{"bias": "none", "lr": 0.0105, "lr_head": 0.0111, "schedule": "wsd", "decay_shape": "linear", "batch_tokens": 131072}
Each number is 200 + 20 x the weight over its row's rms, rounded and kept within 0 to 999. Layers, rows and columns count from 0. The size before them is the row's rms in percent of the matrix's.

# down: layer 16 MLP down (transposed), 512x192, rms 0.0471, rows 83-117, columns 64-127
# gate: layer 16 MLP gate, 512x192, rms 0.117, rows 84-118, columns 64-127
# up: layer 16 MLP up, 512x192, rms 0.128, rows 84-118, columns 64-127
down83,109,206,211,214,208,234,208,161,223,186,187,226,225,173,140,195,228,220,207,200,175,188,221,207,176,192,195,213,177,211,171,199,204,212,178,209,243,191,184,210,231,188,206,188,195,184,176,164,202,211,217,227,207,223,187,212,188,200,162,206,199,159,222,202,209
gate84,096,215,230,193,217,209,220,246,214,168,176,200,181,209,179,209,197,214,218,171,217,201,204,163,192,214,180,187,190,184,178,181,203,181,215,209,233,175,169,195,189,201,224,184,187,187,180,224,203,193,182,205,175,219,187,180,192,166,216,233,210,230,150,180,200
up84,090,226,183,232,206,214,209,192,231,183,197,195,209,182,193,186,204,225,166,211,191,178,202,230,238,184,207,203,194,214,210,190,227,160,207,237,179,218,198,218,213,194,220,197,224,209,192,193,185,185,215,192,206,238,186,206,219,193,231,187,188,214,205,197,206
down84,092,189,181,208,194,231,199,169,218,224,212,197,218,222,217,184,207,246,216,188,188,198,168,201,198,195,220,199,186,218,192,219,215,186,207,167,178,201,210,194,179,221,171,172,196,176,207,223,168,179,173,232,225,244,202,190,220,204,175,213,222,209,176,212,211
gate85,101,195,178,224,204,184,205,222,249,181,181,196,249,191,198,211,177,210,208,234,184,212,171,225,214,187,203,208,216,188,241,182,198,181,195,181,180,184,203,180,196,204,211,206,213,164,186,187,186,204,193,193,195,203,230,190,178,197,214,161,239,171,224,192,172
up85,095,208,163,189,169,197,208,209,184,226,210,204,198,205,177,190,196,184,206,229,224,218,192,211,172,202,247,214,216,196,173,212,183,205,185,197,187,188,213,221,195,190,178,226,182,200,202,257,225,209,190,241,185,226,218,196,197,245,187,180,229,206,198,201,203
down85,100,202,174,170,220,173,176,181,173,214,224,198,204,204,204,166,210,233,221,174,190,212,184,209,189,217,203,175,224,157,195,198,176,195,197,172,226,209,184,196,168,210,207,186,209,197,206,207,242,188,205,208,213,150,230,204,196,204,185,205,162,194,221,215,196
gate86,106,196,183,194,172,194,154,177,224,151,216,208,191,170,192,203,200,195,225,210,200,231,202,172,190,202,193,207,194,206,190,175,187,190,179,180,226,163,179,189,199,219,177,222,186,250,217,164,177,220,208,159,197,234,222,175,199,185,187,168,236,207,164,188,195
up86,104,183,184,234,199,163,226,229,220,203,187,205,173,229,154,220,159,213,223,179,202,233,202,192,211,205,199,198,199,165,186,230,215,213,210,194,172,205,201,166,201,218,215,213,175,186,199,212,195,170,185,203,213,207,206,208,198,216,178,197,201,203,176,167,210
down86,102,210,206,177,207,227,191,180,213,190,202,198,200,219,228,222,190,190,160,229,226,187,154,205,178,225,181,207,188,212,190,187,224,178,209,202,188,211,173,184,147,221,182,207,228,205,186,198,228,162,191,215,174,176,206,208,212,174,163,204,180,171,219,199,213
gate87,103,195,142,213,212,179,236,218,232,241,231,204,161,204,210,203,165,182,182,163,189,236,180,164,190,226,240,220,184,190,223,190,158,228,197,180,224,194,220,166,189,227,226,249,218,215,177,168,196,235,199,189,186,214,198,190,212,187,198,206,225,210,212,192,189
up87,096,215,204,234,175,211,181,237,180,215,183,201,180,166,187,213,244,210,199,218,218,179,188,192,204,181,248,188,178,184,215,234,184,199,166,210,195,185,195,217,191,178,172,196,215,207,202,186,209,151,173,218,207,231,176,199,202,211,221,213,175,206,234,208,239
down87,100,226,193,210,183,207,174,198,194,224,193,183,181,184,209,220,208,227,199,211,193,225,187,204,186,179,193,212,213,183,192,198,205,215,207,205,208,207,212,198,192,221,222,180,194,220,193,191,194,213,202,214,169,236,219,208,195,174,232,186,197,206,242,230,205
gate88,096,205,194,194,187,207,197,225,249,225,162,221,204,227,168,211,154,202,185,147,191,206,210,202,200,196,208,199,158,198,179,194,167,201,198,236,209,189,189,166,202,193,234,205,181,209,188,205,208,212,162,186,201,187,186,184,208,226,188,210,222,216,214,205,212
up88,098,174,216,220,216,186,174,200,201,197,203,207,197,207,176,228,208,208,177,182,218,196,209,233,212,173,204,212,187,211,207,212,216,198,195,170,206,186,204,167,211,228,193,198,197,200,194,166,207,198,177,189,220,187,195,190,190,186,218,190,220,218,242,190,230
down88,097,212,193,188,187,199,217,233,208,219,203,201,162,182,187,197,210,223,224,208,224,208,156,176,172,217,182,184,214,199,211,196,172,184,185,188,197,225,208,229,229,228,185,197,202,230,219,221,205,207,180,192,196,208,224,194,216,147,215,201,208,200,156,175,241
gate89,102,214,174,199,204,157,194,199,211,207,132,183,196,234,189,208,228,186,215,165,216,207,182,168,239,202,198,212,206,187,191,180,211,164,183,213,206,162,193,188,142,209,203,193,203,158,218,197,195,185,193,189,198,184,173,202,196,212,200,190,163,191,189,215,202
up89,101,187,180,245,211,199,201,162,186,232,166,189,202,219,170,200,208,197,201,192,211,207,224,210,198,214,191,168,226,208,214,210,189,194,255,194,230,180,179,176,221,212,203,214,208,231,176,188,169,185,236,204,204,185,210,164,242,212,194,191,201,190,210,210,183
down89,098,222,210,186,170,203,206,195,203,189,203,237,214,191,209,175,196,230,201,201,221,175,207,180,173,184,197,217,165,181,261,202,215,188,186,208,195,197,216,244,226,195,204,192,216,188,192,176,205,188,196,196,213,191,217,189,179,222,214,196,229,186,184,194,217
gate90,109,208,187,223,223,229,212,185,212,221,209,207,217,241,210,181,212,188,194,180,201,175,163,192,195,196,211,203,166,187,237,208,209,233,207,177,187,189,176,218,187,176,210,210,207,194,186,229,201,193,205,210,189,229,188,205,185,232,188,214,217,226,218,193,226
up90,102,183,180,210,202,214,177,161,212,197,222,236,190,196,205,222,193,233,210,222,202,213,188,206,182,202,181,183,143,207,204,211,215,208,166,225,173,177,200,179,199,237,203,224,202,199,199,201,187,222,214,179,217,223,224,191,186,193,173,193,181,207,222,213,209
down90,103,171,209,251,196,201,189,168,156,233,204,188,194,197,186,202,187,159,176,196,236,193,179,212,220,197,189,206,219,241,178,206,199,222,230,199,176,234,212,195,209,215,219,219,189,202,195,191,212,159,194,201,221,194,203,204,209,174,183,202,206,168,181,209,199
gate91,101,223,190,197,177,189,196,195,196,220,186,142,199,197,163,227,218,161,191,198,218,180,196,188,191,207,220,212,213,243,200,172,161,211,216,224,203,177,232,196,170,221,216,174,196,176,186,230,212,205,203,196,205,183,206,206,208,189,209,217,198,234,215,185,234
up91,097,186,216,195,199,207,211,196,235,226,189,219,176,166,201,194,222,244,181,196,210,190,187,188,216,194,208,203,182,192,220,234,162,188,177,171,238,228,194,175,199,175,206,205,195,208,217,216,173,207,201,206,224,228,226,202,186,210,205,187,221,227,195,190,178
down91,095,209,167,189,191,195,210,189,161,197,201,216,208,183,194,176,191,208,183,197,172,210,198,180,176,217,208,186,177,178,161,174,228,198,169,198,190,171,230,205,238,225,177,185,173,216,211,211,175,201,157,199,242,208,186,244,226,183,197,211,193,188,187,204,197
gate92,105,224,163,194,218,162,208,218,209,248,162,175,199,217,222,234,220,208,198,200,201,190,213,175,182,206,216,199,210,177,206,190,177,181,186,195,232,172,242,215,187,169,186,171,185,180,175,200,217,219,170,177,180,194,185,195,204,199,170,177,229,198,202,194,169
up92,101,222,184,194,209,176,182,148,202,222,160,187,215,178,173,215,192,195,193,233,256,224,199,189,181,176,212,205,207,190,219,216,180,199,189,228,182,185,206,198,224,193,217,184,220,194,208,177,188,209,202,183,168,182,214,197,205,219,224,205,240,222,223,190,170
down92,102,217,197,201,188,174,198,189,210,201,191,185,198,234,230,237,178,200,195,176,152,167,219,208,197,193,203,193,201,191,205,144,190,212,223,208,218,203,216,192,198,196,191,166,173,209,196,226,206,198,220,220,220,173,189,173,186,183,214,239,205,210,220,221,242
gate93,097,251,188,202,205,191,189,211,186,191,197,211,199,241,205,202,198,186,196,191,194,198,203,173,202,208,217,240,193,196,195,203,222,204,165,209,252,181,216,209,170,172,213,207,187,222,173,211,226,194,191,179,220,185,198,228,211,188,166,182,199,198,191,176,213
up93,095,201,243,220,213,197,195,222,201,213,259,238,215,173,229,228,167,203,164,222,208,174,195,187,200,158,200,212,186,208,185,184,209,224,202,218,218,219,196,201,199,190,234,206,201,180,185,190,215,195,206,182,190,208,175,223,212,188,191,193,185,229,224,169,205
down93,094,189,188,174,193,184,181,181,219,209,177,186,207,204,218,160,202,215,208,168,174,216,166,223,178,223,223,220,197,229,189,224,205,202,197,186,159,196,202,191,219,220,226,163,190,197,204,161,223,202,167,177,162,183,197,212,172,202,201,228,167,184,209,188,173
gate94,103,217,200,184,207,242,208,224,166,174,211,198,192,203,208,226,196,219,206,201,208,206,202,208,219,217,222,211,186,212,213,226,188,207,198,196,218,187,194,192,195,211,201,204,243,230,198,203,218,223,211,204,159,185,200,179,187,205,216,205,226,190,205,222,188
up94,100,153,197,163,228,219,199,217,161,154,189,196,206,183,171,199,200,172,190,200,220,204,218,206,212,191,166,169,186,198,203,214,204,202,232,182,182,187,225,175,205,206,190,175,155,220,194,193,205,194,215,159,183,200,211,202,207,151,217,195,195,180,207,226,190
down94,099,196,197,217,183,227,202,195,178,221,219,168,238,191,169,216,229,194,181,174,194,219,215,187,216,217,181,223,186,195,257,164,205,168,198,178,230,170,168,182,240,197,191,233,216,208,211,193,220,207,214,221,221,211,174,205,253,196,193,209,196,206,169,200,195
gate95,096,199,223,192,184,203,146,215,195,162,203,173,184,248,204,212,201,201,192,217,238,223,209,219,228,197,172,227,231,195,202,192,226,164,199,206,198,174,214,201,191,172,203,214,162,175,224,207,214,197,188,174,178,195,272,182,192,207,231,184,204,220,209,215,179
up95,092,208,186,166,199,185,217,189,202,217,234,197,167,201,216,223,177,184,189,211,196,219,177,195,164,213,215,209,174,155,223,226,188,183,235,223,194,205,188,191,196,217,199,196,217,184,220,201,191,193,195,199,185,165,178,203,194,211,188,208,224,222,207,199,192
down95,101,188,224,254,203,152,223,201,198,181,177,224,200,181,218,216,196,223,218,222,234,210,198,199,236,225,199,224,218,213,189,197,195,203,224,195,240,203,215,193,197,175,230,173,249,206,208,198,227,201,233,160,212,198,219,161,213,189,226,207,195,203,189,205,196
gate96,104,194,182,193,172,199,225,205,208,201,158,188,248,217,186,179,179,232,205,185,219,183,228,192,162,212,209,186,144,167,178,191,175,197,187,188,232,179,177,224,192,209,204,226,217,180,248,228,212,214,205,185,189,220,204,211,197,194,192,201,194,207,177,223,196
up96,106,227,166,209,173,206,221,204,230,210,175,237,182,163,163,184,187,209,183,181,200,216,184,217,206,201,196,180,185,175,173,208,177,212,220,204,222,215,198,197,208,234,239,202,164,165,207,197,206,225,217,208,184,207,187,225,194,202,195,190,232,236,188,209,162
down96,113,205,226,184,200,191,198,212,244,210,175,229,212,192,181,214,197,189,193,196,193,217,196,181,222,168,216,190,223,170,189,198,174,187,230,184,217,219,157,180,186,179,168,206,192,186,209,154,216,207,210,182,190,219,202,202,222,206,206,185,177,147,205,196,183
gate97,103,199,173,184,206,179,223,188,185,222,210,205,226,227,190,190,201,211,187,199,180,219,186,185,210,192,185,198,199,227,210,202,204,152,180,190,165,184,181,227,215,188,159,215,183,153,189,216,170,192,215,167,210,192,191,213,203,180,212,200,231,214,230,211,171
up97,102,189,141,202,214,186,216,175,230,228,188,180,207,187,182,211,185,196,203,197,191,209,194,180,201,191,206,192,228,208,217,204,200,214,184,171,229,177,223,202,199,182,190,184,187,193,209,211,248,151,213,223,196,210,178,197,210,217,190,174,187,201,228,216,185
down97,102,192,185,190,227,245,221,195,222,199,174,208,191,171,209,205,197,175,207,197,227,186,203,178,215,200,202,198,199,238,221,187,197,186,208,191,170,211,213,215,231,215,162,208,175,204,211,159,183,208,218,199,185,186,193,209,150,238,205,212,243,203,213,198,238
gate98,100,185,197,174,218,149,200,205,201,204,211,188,191,225,152,181,210,219,208,216,174,206,159,223,189,212,220,204,190,171,223,192,216,187,194,188,190,230,174,218,224,205,186,201,199,224,205,206,180,173,203,212,208,229,180,160,223,209,204,254,185,204,198,237,178
up98,103,183,190,183,206,193,182,203,181,222,227,193,203,199,219,213,180,215,189,192,191,212,188,178,195,197,195,206,266,203,176,195,168,226,195,198,170,164,191,163,175,168,204,184,187,162,195,227,180,183,212,192,219,223,182,224,217,192,209,188,174,202,219,184,238
down98,102,216,205,162,239,190,176,216,255,206,162,193,203,161,193,209,237,153,226,225,194,191,222,176,193,225,203,207,209,228,201,220,194,218,193,193,203,176,207,195,192,186,148,216,200,215,180,203,228,229,200,217,201,187,184,192,205,190,220,171,179,186,207,181,206
gate99,095,203,222,176,202,194,177,199,230,171,223,206,185,200,182,221,185,146,226,234,214,215,204,186,204,204,196,194,178,232,202,207,213,210,178,169,181,209,238,192,199,200,172,253,181,171,203,220,186,184,206,176,202,225,217,227,226,185,189,175,181,204,179,202,202
up99,094,207,169,234,178,181,196,162,208,197,178,234,173,220,201,182,236,215,219,177,210,194,187,213,188,166,182,184,180,197,200,199,179,205,193,205,191,180,176,209,190,200,231,190,179,168,189,168,194,203,167,239,183,189,195,189,200,211,185,190,204,187,186,191,191
down99,096,215,215,210,204,201,206,227,178,186,202,178,182,193,175,190,196,185,202,209,151,229,196,176,181,193,194,196,162,187,162,177,193,191,208,226,191,211,169,219,184,176,167,196,235,213,206,176,196,198,187,153,205,193,193,186,188,182,195,186,214,217,193,135,193
gate100,105,216,176,198,215,169,216,162,214,196,214,183,159,234,198,219,186,181,206,231,170,230,210,184,178,197,217,179,180,159,231,234,186,258,169,201,208,195,221,171,261,174,193,230,215,212,205,173,192,176,196,152,176,227,186,208,231,194,178,200,227,181,182,226,205
up100,105,164,194,180,196,208,216,220,204,183,223,236,212,178,215,220,166,201,190,224,198,198,202,202,188,183,194,213,204,221,189,234,209,201,214,185,221,227,186,248,190,195,205,203,182,229,223,212,202,182,206,215,203,188,190,201,165,216,159,176,178,166,237,193,168
down100,106,187,214,158,210,214,216,168,192,176,215,200,208,219,179,222,202,189,152,182,201,189,207,253,202,196,190,197,239,230,226,202,213,213,176,174,182,200,172,194,168,188,201,233,216,187,188,194,213,192,159,212,199,186,237,192,155,197,219,191,183,214,186,213,207
gate101,100,193,209,239,169,209,211,176,195,190,236,150,174,190,208,197,197,204,222,202,207,209,192,214,196,186,208,191,195,206,209,189,213,215,200,198,214,177,208,189,198,181,210,234,214,234,227,172,191,190,199,162,220,219,205,196,158,205,181,192,198,189,204,214,169
up101,099,218,173,205,189,183,189,209,188,220,180,204,179,180,202,183,236,179,188,187,190,205,167,190,203,209,192,212,191,153,183,216,186,180,160,181,224,191,226,228,188,193,195,198,226,192,192,200,182,214,182,147,182,197,230,210,200,195,211,189,196,196,228,209,201
down101,100,206,213,178,191,254,194,173,199,170,224,203,190,201,203,231,217,210,191,183,225,188,200,211,228,193,183,242,217,212,187,237,173,210,195,203,201,177,205,165,203,204,206,207,223,197,220,190,204,191,190,185,212,210,188,203,211,197,174,196,184,235,188,227,208
gate102,098,156,187,208,203,202,193,209,170,244,199,234,181,180,194,163,179,229,189,216,184,241,249,227,189,184,174,205,169,157,163,196,212,179,211,172,185,193,158,197,216,209,202,204,191,254,198,179,205,199,190,214,218,209,179,191,200,211,169,198,209,164,198,175,223
up102,099,210,201,205,203,198,187,174,192,194,190,185,184,198,210,161,223,193,172,185,175,205,184,206,191,234,201,229,178,197,186,178,195,194,163,184,229,215,188,167,171,229,144,199,209,208,183,204,205,187,179,185,218,178,218,203,189,206,237,195,205,216,215,178,199
down102,099,177,182,168,183,220,217,190,223,229,204,223,201,226,161,197,197,223,215,203,215,253,197,175,217,207,168,193,182,199,171,244,213,177,199,177,202,181,201,195,204,167,188,202,189,227,205,184,199,190,201,170,196,170,184,189,238,189,203,181,205,185,184,206,208
gate103,095,212,166,179,177,183,218,220,216,236,203,202,215,175,218,223,247,219,194,183,224,212,215,224,207,224,206,229,201,207,193,226,195,207,189,168,215,205,211,193,238,202,187,199,187,178,144,207,215,214,167,198,172,213,213,156,235,189,177,225,187,175,166,182,224
up103,091,204,214,198,211,194,211,193,145,174,197,194,200,172,217,191,169,166,215,203,170,186,190,154,189,181,226,212,225,180,198,233,189,217,224,219,183,198,204,169,177,193,212,221,178,197,222,234,197,188,206,186,215,227,181,231,206,186,224,223,200,192,194,209,188
down103,098,197,189,193,221,188,179,197,207,216,215,207,208,226,181,170,208,216,207,210,185,215,189,170,174,197,195,198,205,161,191,163,195,202,208,188,238,213,196,217,168,210,225,196,189,175,220,208,178,196,188,179,212,172,204,148,176,185,168,196,184,204,172,198,209
gate104,093,177,201,217,195,182,193,199,175,201,205,211,225,181,205,186,197,197,183,190,188,177,202,213,200,233,267,215,191,169,203,177,177,221,214,182,220,200,209,206,225,211,207,161,171,223,217,221,227,196,174,192,180,205,187,224,159,201,191,180,213,193,224,211,194
up104,096,189,200,196,235,213,218,192,218,198,188,139,215,173,259,207,191,174,216,220,182,200,182,207,190,176,166,189,174,164,207,216,242,212,190,176,184,216,226,201,180,201,186,192,197,188,193,193,174,200,169,214,197,202,214,204,213,171,199,179,173,202,186,176,233
down104,094,242,211,247,203,224,186,210,232,171,207,205,182,211,209,186,192,199,217,186,219,226,170,197,196,224,205,205,205,201,217,194,175,196,230,201,255,231,201,220,198,204,192,232,184,203,236,221,186,192,216,189,189,192,227,205,218,204,205,179,202,208,207,224,184
gate105,098,216,181,210,197,206,214,193,229,196,210,188,197,231,195,230,160,249,205,186,216,201,236,232,184,169,204,177,198,173,174,208,194,204,218,222,202,219,214,216,177,196,198,197,200,195,196,192,221,202,188,197,207,209,194,206,219,218,223,224,185,169,184,199,165
up105,101,178,209,217,209,182,193,208,196,212,214,179,203,204,238,228,181,184,221,194,211,224,214,223,186,178,192,200,232,195,195,173,198,187,231,173,213,171,223,189,183,198,213,220,198,214,216,212,203,177,200,216,161,200,222,177,186,210,213,172,185,257,186,197,240
down105,102,237,210,189,207,215,188,203,167,207,169,235,187,174,181,189,207,225,231,180,202,168,233,175,247,208,208,195,174,196,172,199,236,202,190,186,194,187,172,211,181,210,216,170,209,199,199,220,197,214,186,173,195,227,202,182,176,192,206,236,189,181,198,183,194
gate106,098,220,194,235,197,200,225,182,198,190,231,213,216,225,190,190,225,191,186,183,158,163,151,196,208,199,212,205,206,223,179,202,184,207,207,230,204,151,208,178,173,217,203,197,198,206,182,177,190,198,150,186,218,183,192,228,193,224,209,178,186,159,213,183,191
up106,098,212,178,221,197,187,188,213,190,204,183,178,182,170,194,211,194,209,207,214,215,193,208,185,175,199,203,164,187,234,217,174,181,179,219,186,209,212,200,158,155,203,212,232,246,188,207,207,190,165,237,161,210,210,228,202,235,171,204,219,190,220,206,222,208
down106,096,219,183,198,187,202,166,215,217,171,230,189,204,205,215,181,171,205,243,185,198,191,190,193,201,193,182,164,199,158,184,183,213,212,194,174,230,219,229,244,209,189,167,168,182,183,212,210,167,219,234,203,175,197,200,225,223,146,163,240,218,189,189,209,202
gate107,108,218,199,228,194,181,208,196,216,219,181,184,187,253,202,198,186,188,191,220,216,186,203,211,195,196,220,171,195,196,219,197,188,183,174,170,198,168,230,199,222,167,223,213,212,181,169,219,211,201,192,218,235,192,213,214,205,239,189,223,184,220,205,192,211
up107,108,199,196,196,207,255,222,152,181,175,197,189,201,210,210,206,192,161,203,216,193,219,175,235,222,204,186,239,168,230,164,191,211,210,188,209,204,214,208,186,220,222,221,245,193,211,169,201,184,198,223,200,219,170,207,180,189,197,195,188,217,175,210,188,158
down107,109,201,194,212,184,193,216,225,157,200,230,172,179,207,199,224,249,216,244,207,221,216,203,197,193,201,206,188,197,229,210,216,182,220,157,214,203,155,204,223,211,153,183,215,194,172,197,219,197,168,204,218,214,183,205,212,204,186,217,216,173,203,174,214,169
gate108,100,208,219,203,233,192,192,207,226,214,215,222,210,211,175,202,198,189,196,252,211,208,207,205,214,214,195,176,241,187,233,215,199,176,201,229,205,194,171,194,233,196,188,258,195,175,157,204,210,209,162,162,199,221,216,154,227,196,209,191,236,202,211,206,216
up108,100,216,194,211,201,204,202,224,181,213,224,188,194,161,210,222,199,235,206,200,193,220,201,207,157,193,200,182,214,217,205,190,237,210,182,205,192,206,228,185,202,186,178,196,183,202,144,224,199,208,206,204,204,208,196,156,188,207,229,243,203,218,201,218,217
down108,097,198,185,204,214,211,200,209,199,221,179,203,216,203,226,174,204,186,194,182,204,212,174,217,189,188,200,169,231,172,203,220,193,175,186,226,207,215,207,171,193,203,222,177,205,193,207,179,190,180,202,183,209,198,182,181,228,196,206,186,195,225,184,215,223
gate109,097,189,187,199,220,191,193,197,202,194,193,185,160,164,225,192,187,222,229,183,197,217,176,189,180,174,201,233,188,204,184,226,197,190,215,167,195,213,205,227,196,202,207,175,183,202,235,202,227,193,204,173,211,197,220,209,221,208,204,194,180,232,184,212,212
up109,107,195,207,203,226,211,201,195,182,233,206,210,198,209,201,198,189,213,208,174,193,209,199,209,210,181,204,214,190,203,187,228,192,160,216,228,206,214,210,194,203,178,229,205,199,170,184,202,160,175,208,204,203,175,216,213,199,234,198,189,174,225,178,230,177
down109,100,210,207,200,188,201,204,185,192,174,212,212,176,194,218,188,182,197,222,233,161,174,162,179,192,208,193,165,185,208,174,206,216,227,189,208,201,187,197,216,205,249,189,167,211,222,149,169,213,202,209,207,202,195,196,183,236,231,193,215,231,188,214,167,164
gate110,109,207,193,211,187,219,194,196,206,216,169,236,162,235,232,180,213,200,201,223,175,155,158,170,200,231,241,199,194,203,193,217,226,211,222,179,235,199,196,196,184,164,195,185,183,222,189,188,179,171,208,211,164,188,185,227,174,193,174,221,194,240,178,189,211
up110,101,201,194,219,193,167,201,234,230,190,184,215,206,221,235,195,216,210,172,212,174,211,215,198,204,182,221,207,180,199,211,219,198,212,193,232,197,178,194,197,201,181,191,150,213,165,168,233,205,192,194,186,169,193,152,212,203,207,176,225,195,203,184,198,216
down110,100,217,223,181,217,255,189,170,226,213,182,193,240,205,184,200,177,202,213,204,219,217,194,217,226,207,217,212,188,207,222,177,181,214,190,230,251,197,215,206,196,233,180,211,172,201,182,204,170,193,186,211,208,189,208,196,202,194,218,203,190,197,183,171,218
gate111,087,190,211,169,200,225,211,231,193,215,193,217,192,205,150,211,225,194,177,214,218,190,206,232,200,209,220,213,154,164,206,202,201,187,239,182,210,216,165,141,218,213,229,178,218,184,179,181,198,202,216,201,220,192,213,176,177,207,185,226,227,170,192,213,236
up111,088,180,234,194,168,229,228,240,189,193,192,211,174,235,163,198,245,200,231,181,209,221,204,218,214,226,216,225,239,207,190,209,188,193,200,186,186,144,209,209,198,200,183,186,184,207,179,216,200,194,190,208,176,249,222,240,201,193,208,190,208,222,211,200,231
down111,087,190,201,214,219,188,196,172,214,193,220,200,199,190,246,199,206,175,216,182,221,168,229,179,210,196,210,172,236,192,186,191,163,193,227,184,196,198,170,202,190,186,193,146,222,163,212,212,188,200,219,181,209,181,212,212,210,204,188,195,208,219,233,183,190
gate112,103,219,191,242,192,168,200,203,195,208,184,216,209,221,176,189,208,202,226,192,194,225,168,183,203,183,213,201,208,179,173,244,231,211,197,209,212,160,212,265,222,177,201,236,197,178,190,196,172,221,169,222,163,187,184,189,198,189,195,177,173,206,192,240,205
up112,108,241,215,238,178,188,208,190,168,198,201,195,191,228,200,188,195,219,210,193,219,208,207,186,189,197,196,212,211,215,135,221,212,227,189,199,198,155,204,233,238,177,224,230,183,216,200,179,169,201,156,230,208,180,206,193,188,171,229,166,196,196,202,230,206
down112,105,183,198,158,196,223,215,189,216,210,202,201,196,199,194,218,205,221,197,210,209,213,213,202,196,191,187,191,191,207,215,158,210,195,192,190,205,170,192,186,194,201,166,197,212,190,209,214,193,181,230,172,178,198,225,194,204,206,189,225,203,183,193,185,202
gate113,097,155,174,193,183,170,232,217,176,179,165,220,186,206,176,213,197,224,177,188,210,184,201,167,213,192,201,187,164,200,186,183,189,220,214,193,189,185,184,193,217,193,215,179,187,217,183,162,192,161,211,184,200,196,183,198,186,219,206,169,204,198,198,190,190
up113,088,194,217,201,189,194,176,182,173,215,234,224,227,184,188,184,195,203,191,216,213,225,213,179,231,212,229,209,215,160,191,207,211,187,202,215,213,184,194,213,207,229,225,226,154,180,188,206,172,175,207,220,188,219,199,191,171,190,209,186,216,242,170,178,232
down113,094,171,170,186,173,192,232,235,209,225,178,213,165,216,189,200,171,231,184,203,206,208,212,186,190,195,203,216,237,213,188,191,174,231,204,175,180,230,187,198,203,206,172,198,193,199,173,221,197,180,205,203,197,199,175,189,185,212,183,194,186,195,195,202,194
gate114,092,217,181,185,207,156,209,224,230,177,174,239,205,182,189,172,209,182,186,209,242,179,159,199,185,208,173,214,210,204,208,213,174,178,200,210,188,164,215,221,196,209,187,178,213,219,202,218,222,178,181,210,201,198,231,195,195,206,194,189,211,202,192,196,224
up114,092,204,187,184,222,175,163,215,208,199,180,188,175,182,203,211,171,210,220,216,202,222,213,196,167,179,217,202,192,163,175,234,206,196,201,202,208,196,220,219,198,197,179,243,234,203,197,200,215,215,181,173,208,229,196,204,223,204,211,200,183,206,186,210,234
down114,099,179,225,212,205,161,223,192,178,200,177,182,209,211,212,177,218,215,197,214,175,165,221,238,192,199,162,187,186,180,219,171,227,214,157,200,192,236,165,225,179,211,233,217,193,211,216,195,184,226,211,236,218,187,165,203,193,201,223,197,225,230,169,212,205
gate115,098,209,191,200,218,190,217,217,192,185,179,276,171,220,197,170,184,212,194,215,194,208,210,223,192,200,170,209,205,201,262,214,224,235,209,187,207,213,223,227,184,213,192,187,233,222,204,206,202,190,242,195,174,215,187,174,215,195,192,192,155,209,170,229,212
up115,094,184,203,198,198,202,215,188,205,181,198,201,195,205,198,207,217,179,193,194,176,246,238,192,180,193,204,178,250,223,203,213,182,222,231,202,166,195,203,221,229,211,200,220,183,198,208,182,236,205,218,261,203,186,242,195,214,208,204,210,232,194,221,224,257
down115,097,197,209,214,163,210,214,237,155,259,203,182,184,218,227,222,220,202,216,171,227,215,232,178,208,188,195,213,221,182,175,207,218,222,180,190,197,188,164,189,193,177,182,177,174,193,197,230,206,196,222,218,193,209,194,208,216,184,232,237,154,212,184,214,207
gate116,099,181,190,209,214,183,176,207,236,217,189,175,182,211,228,184,224,200,192,238,184,200,222,209,180,173,214,213,199,197,228,209,224,189,202,212,175,205,191,198,213,183,176,183,193,230,192,196,224,185,216,182,184,253,234,186,169,174,191,180,216,230,192,202,203
up116,101,220,249,233,211,231,207,184,204,199,205,178,203,202,237,233,204,226,227,193,165,193,142,240,198,206,183,198,219,194,194,176,217,180,208,185,180,213,197,181,207,180,181,221,183,207,208,187,174,180,187,176,186,226,185,210,206,160,194,183,193,236,176,204,207
down116,098,233,190,240,173,210,235,206,205,185,228,186,218,206,189,153,217,167,206,214,184,231,212,219,220,202,214,226,165,215,212,201,211,216,196,195,224,183,203,169,156,234,183,217,217,184,225,204,198,183,205,192,199,214,187,199,196,207,164,197,202,219,221,202,220
gate117,099,172,191,212,181,211,229,214,202,201,202,183,178,199,172,166,174,189,211,238,189,201,203,164,216,189,227,191,172,185,197,173,207,228,205,192,236,220,215,215,233,248,217,225,173,203,175,164,208,181,220,211,180,232,158,218,210,214,209,152,224,201,215,179,208
up117,096,199,208,206,207,215,171,153,172,185,185,222,176,195,195,223,187,225,200,226,207,191,200,199,184,221,176,212,223,195,239,192,206,197,200,229,216,159,200,192,152,186,219,206,242,197,200,187,196,204,213,183,174,186,201,213,190,214,202,153,211,201,214,160,178
down117,098,195,220,209,229,178,194,182,206,179,156,198,212,167,199,190,221,188,176,206,216,224,196,190,197,208,170,214,188,224,150,193,254,187,218,175,185,235,180,171,223,179,167,180,208,187,209,215,215,221,211,217,225,176,168,197,193,209,207,196,174,162,177,198,209
gate118,106,201,227,182,227,146,190,206,190,185,216,214,225,223,203,170,235,213,222,153,179,200,250,227,209,160,147,199,198,208,190,193,175,179,189,192,168,196,182,220,222,209,203,231,191,191,187,182,192,220,232,196,194,218,202,172,218,189,188,205,178,179,184,210,198
up118,105,210,228,191,208,158,201,184,202,198,183,184,203,252,170,202,193,190,182,194,193,185,205,181,213,211,185,172,200,199,160,185,221,216,198,184,193,189,239,191,210,201,183,172,198,188,154,172,197,182,211,189,192,214,175,172,214,175,245,220,196,226,189,173,238